Each number is 200 + 40 x the weight over its row's rms, rounded and kept within 0 to 999. Layers, rows and columns count from 0. The size before them is the row's rms in percent of the matrix's.

# up: layer 2 MLP up, 384x96, rms 0.208, rows 261-277, columns 0-95
# down: layer 2 MLP down (transposed), 384x96, rms 0.186, rows 261-276, columns 0-95
up261,098,211,216,153,223,240,260,193,246,272,155,217,230,223,250,189,203,203,235,219,196,228,172,142,274,136,75,255,221,298,183,246,183,229,197,233,176,219,157,70,191,226,194,226,256,242,177,162,191,217,209,194,176,117,267,196,212,145,205,225,200,203,269,227,173,177,199,184,191,175,209,116,190,168,198,241,194,214,204,215,215,257,193,256,192,170,194,113,214,182,200,199,210,230,220,147,200
down261,090,219,199,197,141,214,144,212,203,266,207,195,207,200,184,170,168,235,217,214,188,154,192,165,153,157,129,184,309,196,282,193,164,204,162,208,151,154,190,212,232,147,249,264,201,212,190,184,137,225,308,113,193,243,227,206,238,199,214,153,194,170,264,222,281,196,237,183,228,179,214,234,176,198,181,218,244,224,208,217,217,128,136,310,134,195,200,200,188,229,194,272,179,256,205,165,207
up262,098,237,219,181,169,227,239,201,204,206,184,205,224,205,234,213,188,278,152,302,143,240,158,233,279,135,179,325,158,125,271,202,236,187,250,225,173,184,268,203,248,240,208,166,201,164,187,214,217,167,254,191,210,165,124,200,230,199,183,213,209,196,185,222,105,154,251,226,193,134,206,179,212,147,222,159,147,210,206,242,219,184,154,217,187,219,214,185,225,209,218,196,136,227,144,287,189
down262,093,215,127,179,141,124,143,256,259,218,248,201,198,264,212,247,177,214,235,167,98,211,198,244,189,245,188,212,213,205,175,227,237,228,159,186,224,236,189,130,216,174,132,188,286,199,260,168,194,150,216,156,251,211,168,148,222,184,232,267,183,189,270,236,183,195,197,147,172,204,214,228,169,212,226,236,206,182,115,196,270,262,220,279,174,214,212,199,240,239,216,182,278,191,131,212,179
up263,095,248,130,213,194,168,190,193,261,245,237,178,163,165,142,190,231,181,147,224,162,273,195,113,222,182,150,236,243,135,193,206,178,163,254,137,165,164,224,212,283,173,226,213,195,183,221,127,171,269,183,242,204,216,203,201,261,231,197,232,142,192,154,225,180,132,145,212,215,131,126,246,244,191,191,229,186,198,264,204,121,233,159,202,227,192,230,206,189,292,199,194,237,125,218,207,172
down263,092,168,115,240,216,172,267,250,161,206,202,236,281,257,125,226,208,142,145,169,208,225,241,232,238,202,197,158,191,191,227,188,186,250,239,242,185,201,102,279,200,236,182,243,201,195,127,211,165,181,215,178,151,231,185,257,162,173,212,184,235,251,213,202,262,219,178,273,232,254,133,197,210,177,186,177,148,137,171,199,135,170,151,206,257,253,223,166,196,172,175,271,200,145,185,249,206
up264,106,152,202,180,166,233,188,174,259,215,157,259,220,216,170,200,222,258,285,156,208,166,130,178,220,209,137,241,158,190,197,250,180,153,230,196,173,202,239,205,176,158,143,258,150,250,244,209,169,158,234,176,174,165,236,274,271,238,175,260,177,306,191,198,161,147,204,142,143,216,177,192,178,168,220,168,208,263,216,183,216,252,180,244,289,157,194,180,195,220,246,185,173,254,260,197,134
down264,103,195,146,189,217,242,181,181,155,238,203,270,209,151,239,202,264,203,156,224,127,296,107,220,189,282,235,278,227,222,187,214,176,164,221,179,189,197,195,192,205,187,174,162,267,152,225,147,117,246,148,238,226,172,254,227,136,229,233,257,225,207,172,220,185,218,234,200,213,212,185,177,208,108,253,273,217,173,203,206,221,202,230,219,264,173,253,288,210,188,181,220,220,237,139,175,194
up265,087,259,172,177,268,176,209,90,238,226,208,198,164,282,230,246,200,229,196,223,156,257,207,169,156,180,191,243,271,244,226,210,157,205,188,258,94,182,197,214,199,228,133,234,204,205,184,219,262,179,202,289,149,230,135,85,189,238,228,188,180,227,207,184,185,128,165,220,212,256,243,213,210,230,179,215,209,194,214,161,188,214,210,200,236,161,214,148,121,156,164,200,206,165,161,186,250
down265,087,186,238,199,233,148,170,248,158,153,182,218,159,123,231,180,236,91,138,198,188,264,212,261,119,224,223,204,213,240,143,163,230,190,181,210,176,155,229,170,177,143,169,147,204,204,212,194,180,213,142,224,164,210,195,251,179,224,155,163,233,207,203,194,237,151,243,157,108,246,145,217,175,122,191,162,199,185,129,130,184,285,233,253,146,176,250,183,174,261,230,215,224,184,177,180,202
up266,100,200,155,160,200,166,162,157,222,264,209,239,265,230,203,217,197,122,221,239,204,194,232,180,164,194,190,211,225,267,198,206,223,132,182,119,211,105,236,256,169,244,222,273,192,166,170,187,201,200,176,232,172,193,189,165,186,192,189,278,188,166,272,240,225,247,174,213,230,279,272,203,283,96,208,162,165,143,234,219,209,202,162,213,241,218,236,132,234,249,194,185,160,122,183,189,201
down266,106,233,248,205,242,199,156,149,199,237,224,218,244,174,168,175,151,241,165,206,133,188,269,173,261,140,163,141,186,197,197,191,157,247,96,200,245,207,172,221,212,215,189,240,137,192,190,223,216,164,197,188,233,195,224,237,171,199,239,199,237,103,119,210,134,147,163,184,146,178,181,243,157,270,128,200,231,203,169,189,156,298,221,185,181,206,155,220,199,171,153,192,188,192,189,144,99
up267,115,219,173,115,186,187,238,227,223,197,162,225,175,162,199,231,185,169,203,154,256,148,247,187,188,104,159,188,171,216,196,217,260,263,134,240,177,236,225,161,163,214,170,186,141,189,242,247,204,224,287,282,205,173,159,259,202,277,164,265,266,222,259,221,249,171,244,239,172,130,196,128,175,156,222,149,185,207,253,197,177,243,213,155,183,159,187,152,175,165,266,196,193,182,174,238,210
down267,116,168,238,222,289,195,208,253,234,239,171,175,194,241,152,203,265,226,202,261,177,209,170,180,206,172,170,160,160,140,174,248,239,247,163,177,177,185,132,218,187,252,184,130,192,235,137,207,216,210,197,208,285,285,150,178,195,231,305,225,259,190,139,203,120,168,172,170,166,236,183,239,237,292,179,219,192,262,240,139,147,236,243,175,195,172,184,194,222,232,205,219,237,166,236,221,183
up268,112,271,199,263,224,246,234,218,262,129,144,199,197,157,173,233,211,225,245,176,185,212,153,220,250,196,204,238,210,136,232,225,164,198,175,169,188,218,221,149,86,205,176,272,220,202,177,195,276,231,160,123,181,194,203,191,211,251,238,204,222,175,303,210,168,175,187,190,249,207,256,279,259,214,211,220,189,202,224,174,166,212,131,191,218,107,195,179,183,204,187,249,252,182,97,188,197
down268,115,179,199,149,212,185,238,128,197,236,97,201,193,192,112,163,175,214,137,191,173,182,203,209,245,129,237,284,157,202,226,207,211,247,213,260,219,74,244,132,208,221,199,165,201,203,162,238,155,174,210,193,219,176,159,253,132,180,242,203,98,193,219,149,143,189,184,215,199,223,261,174,194,137,183,185,168,220,229,187,195,250,170,201,170,213,201,210,246,134,226,125,173,157,189,206,198
up269,113,245,207,258,171,173,139,225,223,271,64,252,155,169,193,229,155,160,170,176,170,183,124,214,185,234,213,216,185,206,165,114,171,204,237,151,154,166,217,221,188,245,218,174,175,274,218,189,104,286,157,203,234,144,207,243,193,219,148,163,202,249,157,169,208,184,250,173,167,208,215,245,174,241,220,228,228,256,224,184,273,266,226,178,189,189,252,190,165,209,187,184,244,223,233,188,162
down269,100,179,184,162,216,192,263,167,200,118,244,134,224,209,198,186,129,237,204,190,284,200,246,243,165,204,181,236,227,116,173,252,190,165,218,285,221,250,140,179,208,241,145,186,242,171,159,203,261,100,178,196,241,228,162,182,191,250,206,203,194,224,178,252,246,280,142,196,148,163,177,201,193,213,158,212,224,249,231,179,216,187,211,206,189,158,160,181,253,200,164,142,119,228,115,206,229
up270,085,246,183,78,175,157,146,218,202,232,241,173,224,118,245,166,186,144,186,160,191,191,270,202,120,242,176,227,242,213,199,169,268,134,238,163,196,197,235,184,188,133,198,293,168,228,208,160,207,242,254,235,210,197,210,217,262,185,128,204,200,182,209,195,259,197,175,181,146,265,172,163,135,181,233,177,157,241,275,192,226,120,223,187,181,168,164,217,232,231,172,211,212,184,215,268,212
down270,089,284,182,197,229,198,328,215,236,243,163,190,147,232,184,222,191,177,211,186,203,204,226,218,185,186,223,176,259,217,322,248,148,197,276,211,206,230,218,187,174,179,188,259,236,189,224,247,292,209,179,212,157,182,164,236,210,148,158,180,242,246,182,170,168,242,213,169,208,269,240,192,247,202,247,188,261,220,212,228,195,138,182,224,215,193,254,189,130,135,107,151,186,223,156,180,228
up271,110,164,161,146,179,187,216,207,202,200,215,165,187,225,183,233,326,224,178,193,141,213,197,192,148,255,194,165,182,208,221,126,164,284,185,193,209,184,112,285,277,228,136,229,216,274,184,173,216,123,162,117,178,175,208,151,187,162,155,171,252,186,182,195,283,209,234,228,199,158,195,214,124,253,269,208,174,157,194,214,211,191,222,210,160,184,159,214,164,221,257,220,250,198,223,198,229
down271,108,211,174,176,181,174,175,242,206,153,238,180,241,209,191,234,278,212,174,125,206,218,246,167,188,257,257,208,216,265,169,119,156,219,175,129,220,203,160,259,257,206,135,268,203,287,165,222,265,170,138,173,226,238,213,184,210,160,135,229,208,225,230,218,242,196,175,119,220,198,194,261,139,212,218,210,140,221,173,215,238,230,183,237,135,129,186,225,216,175,307,193,223,210,167,181,194
up272,097,278,192,167,129,212,232,184,201,287,171,197,250,195,201,184,194,179,134,172,155,235,226,190,194,246,209,192,240,223,170,240,133,205,197,180,214,221,150,248,151,273,272,166,145,214,198,174,190,221,212,190,204,236,166,201,153,233,195,270,172,130,263,171,237,120,232,173,240,223,186,200,249,158,220,205,179,283,210,150,198,192,164,153,206,181,210,216,323,127,231,204,172,141,242,252,168
down272,122,286,207,256,221,175,165,143,220,198,189,139,161,87,191,185,186,126,197,260,221,191,189,204,172,227,279,234,213,187,204,191,250,277,211,198,245,157,162,231,260,213,167,222,218,165,274,191,171,215,223,174,142,197,215,201,194,249,190,193,246,176,161,223,196,225,220,189,211,181,334,167,236,184,179,230,252,186,206,246,205,198,136,211,174,140,186,244,235,211,262,181,191,220,309,210,160
up273,084,174,199,222,215,178,200,169,153,224,141,253,158,261,198,224,168,205,265,237,298,223,268,220,206,200,194,156,218,194,214,249,216,251,237,197,166,137,171,242,162,153,120,219,220,274,142,163,187,191,210,166,118,216,107,228,205,201,150,200,190,168,242,109,149,164,205,150,255,179,160,224,185,244,229,247,203,196,268,213,201,161,166,288,230,218,207,234,210,213,155,148,170,233,153,188,201
down273,086,185,242,169,256,163,284,230,153,140,164,296,219,183,160,149,162,194,220,231,264,162,228,173,233,237,224,307,186,286,187,190,250,244,213,270,204,184,232,181,202,177,200,224,255,228,192,233,151,176,211,184,218,191,197,252,164,217,180,168,276,241,192,172,284,238,179,222,130,262,223,172,173,153,258,151,157,220,227,196,198,199,230,147,208,211,219,246,209,166,192,120,242,184,199,224,243
up274,099,218,122,261,186,150,229,208,220,200,162,157,205,236,204,210,188,103,235,194,176,144,215,277,201,185,139,208,230,190,176,233,158,269,186,137,166,217,174,171,135,180,177,268,163,235,111,242,213,230,163,218,236,153,172,170,197,221,183,172,195,202,229,132,206,217,214,225,117,172,196,239,205,194,261,234,152,189,174,177,250,252,98,179,143,213,202,202,185,220,194,131,294,227,177,169,247
down274,100,217,290,159,195,205,265,152,233,227,191,162,205,141,168,158,218,144,184,234,165,212,198,198,174,238,185,163,222,190,202,201,210,197,216,280,160,222,193,238,229,241,196,273,252,176,219,200,174,240,180,187,254,304,185,228,266,137,203,70,217,152,169,184,271,178,165,201,211,106,221,127,213,173,194,196,161,137,175,261,166,216,141,191,233,179,208,166,219,228,153,177,199,231,219,216,248
up275,087,265,159,246,148,226,171,246,231,187,165,195,186,232,180,218,176,242,220,208,276,196,225,228,186,219,173,187,159,191,211,167,176,128,208,234,152,155,204,168,226,176,245,224,208,209,255,223,180,165,348,174,185,317,171,170,187,258,214,176,177,237,249,193,161,162,195,291,181,196,103,171,196,164,227,187,163,196,231,230,196,142,154,164,162,221,197,266,156,185,200,184,128,193,255,187,173
down275,092,269,176,149,266,187,215,155,176,264,145,171,202,207,216,252,149,193,266,255,278,206,116,204,242,191,240,227,200,228,275,232,125,210,161,184,219,194,133,255,229,179,255,136,193,162,113,165,179,221,205,206,206,182,121,234,230,158,177,162,176,218,222,158,194,173,193,149,192,148,213,195,241,203,184,206,190,176,220,204,113,239,213,164,257,185,187,255,163,218,250,151,241,157,177,231,142
up276,091,280,163,134,175,201,211,233,231,177,170,200,196,176,188,156,222,246,163,236,215,184,167,236,267,218,102,310,221,160,205,225,269,231,201,190,233,193,253,170,210,182,127,145,192,177,210,129,217,232,200,192,191,228,226,239,159,265,235,162,120,197,218,202,288,179,209,190,159,160,227,164,246,173,197,240,185,176,249,240,150,175,307,150,190,139,183,173,236,166,200,265,214,221,208,198,184
down276,097,138,154,192,206,284,147,246,201,217,204,212,121,242,173,188,259,112,150,248,174,174,215,259,230,241,207,107,139,220,176,344,219,217,180,168,179,230,254,222,192,229,160,125,220,224,144,119,226,248,201,165,223,240,227,217,211,252,183,212,222,191,215,173,233,216,223,199,220,202,201,253,170,175,246,175,246,168,209,197,169,194,218,242,162,193,184,177,165,156,149,241,142,218,212,224,236
up277,114,204,242,202,183,167,175,141,110,202,169,188,216,204,219,238,217,190,308,183,179,174,205,237,156,266,178,178,239,189,159,192,193,198,183,139,248,149,182,236,181,238,227,220,184,205,188,131,224,226,280,307,239,172,233,181,199,184,234,245,150,212,207,231,185,159,238,231,276,252,297,202,235,193,240,228,175,242,279,186,113,181,153,165,191,215,161,174,240,121,204,246,213,231,172,189,192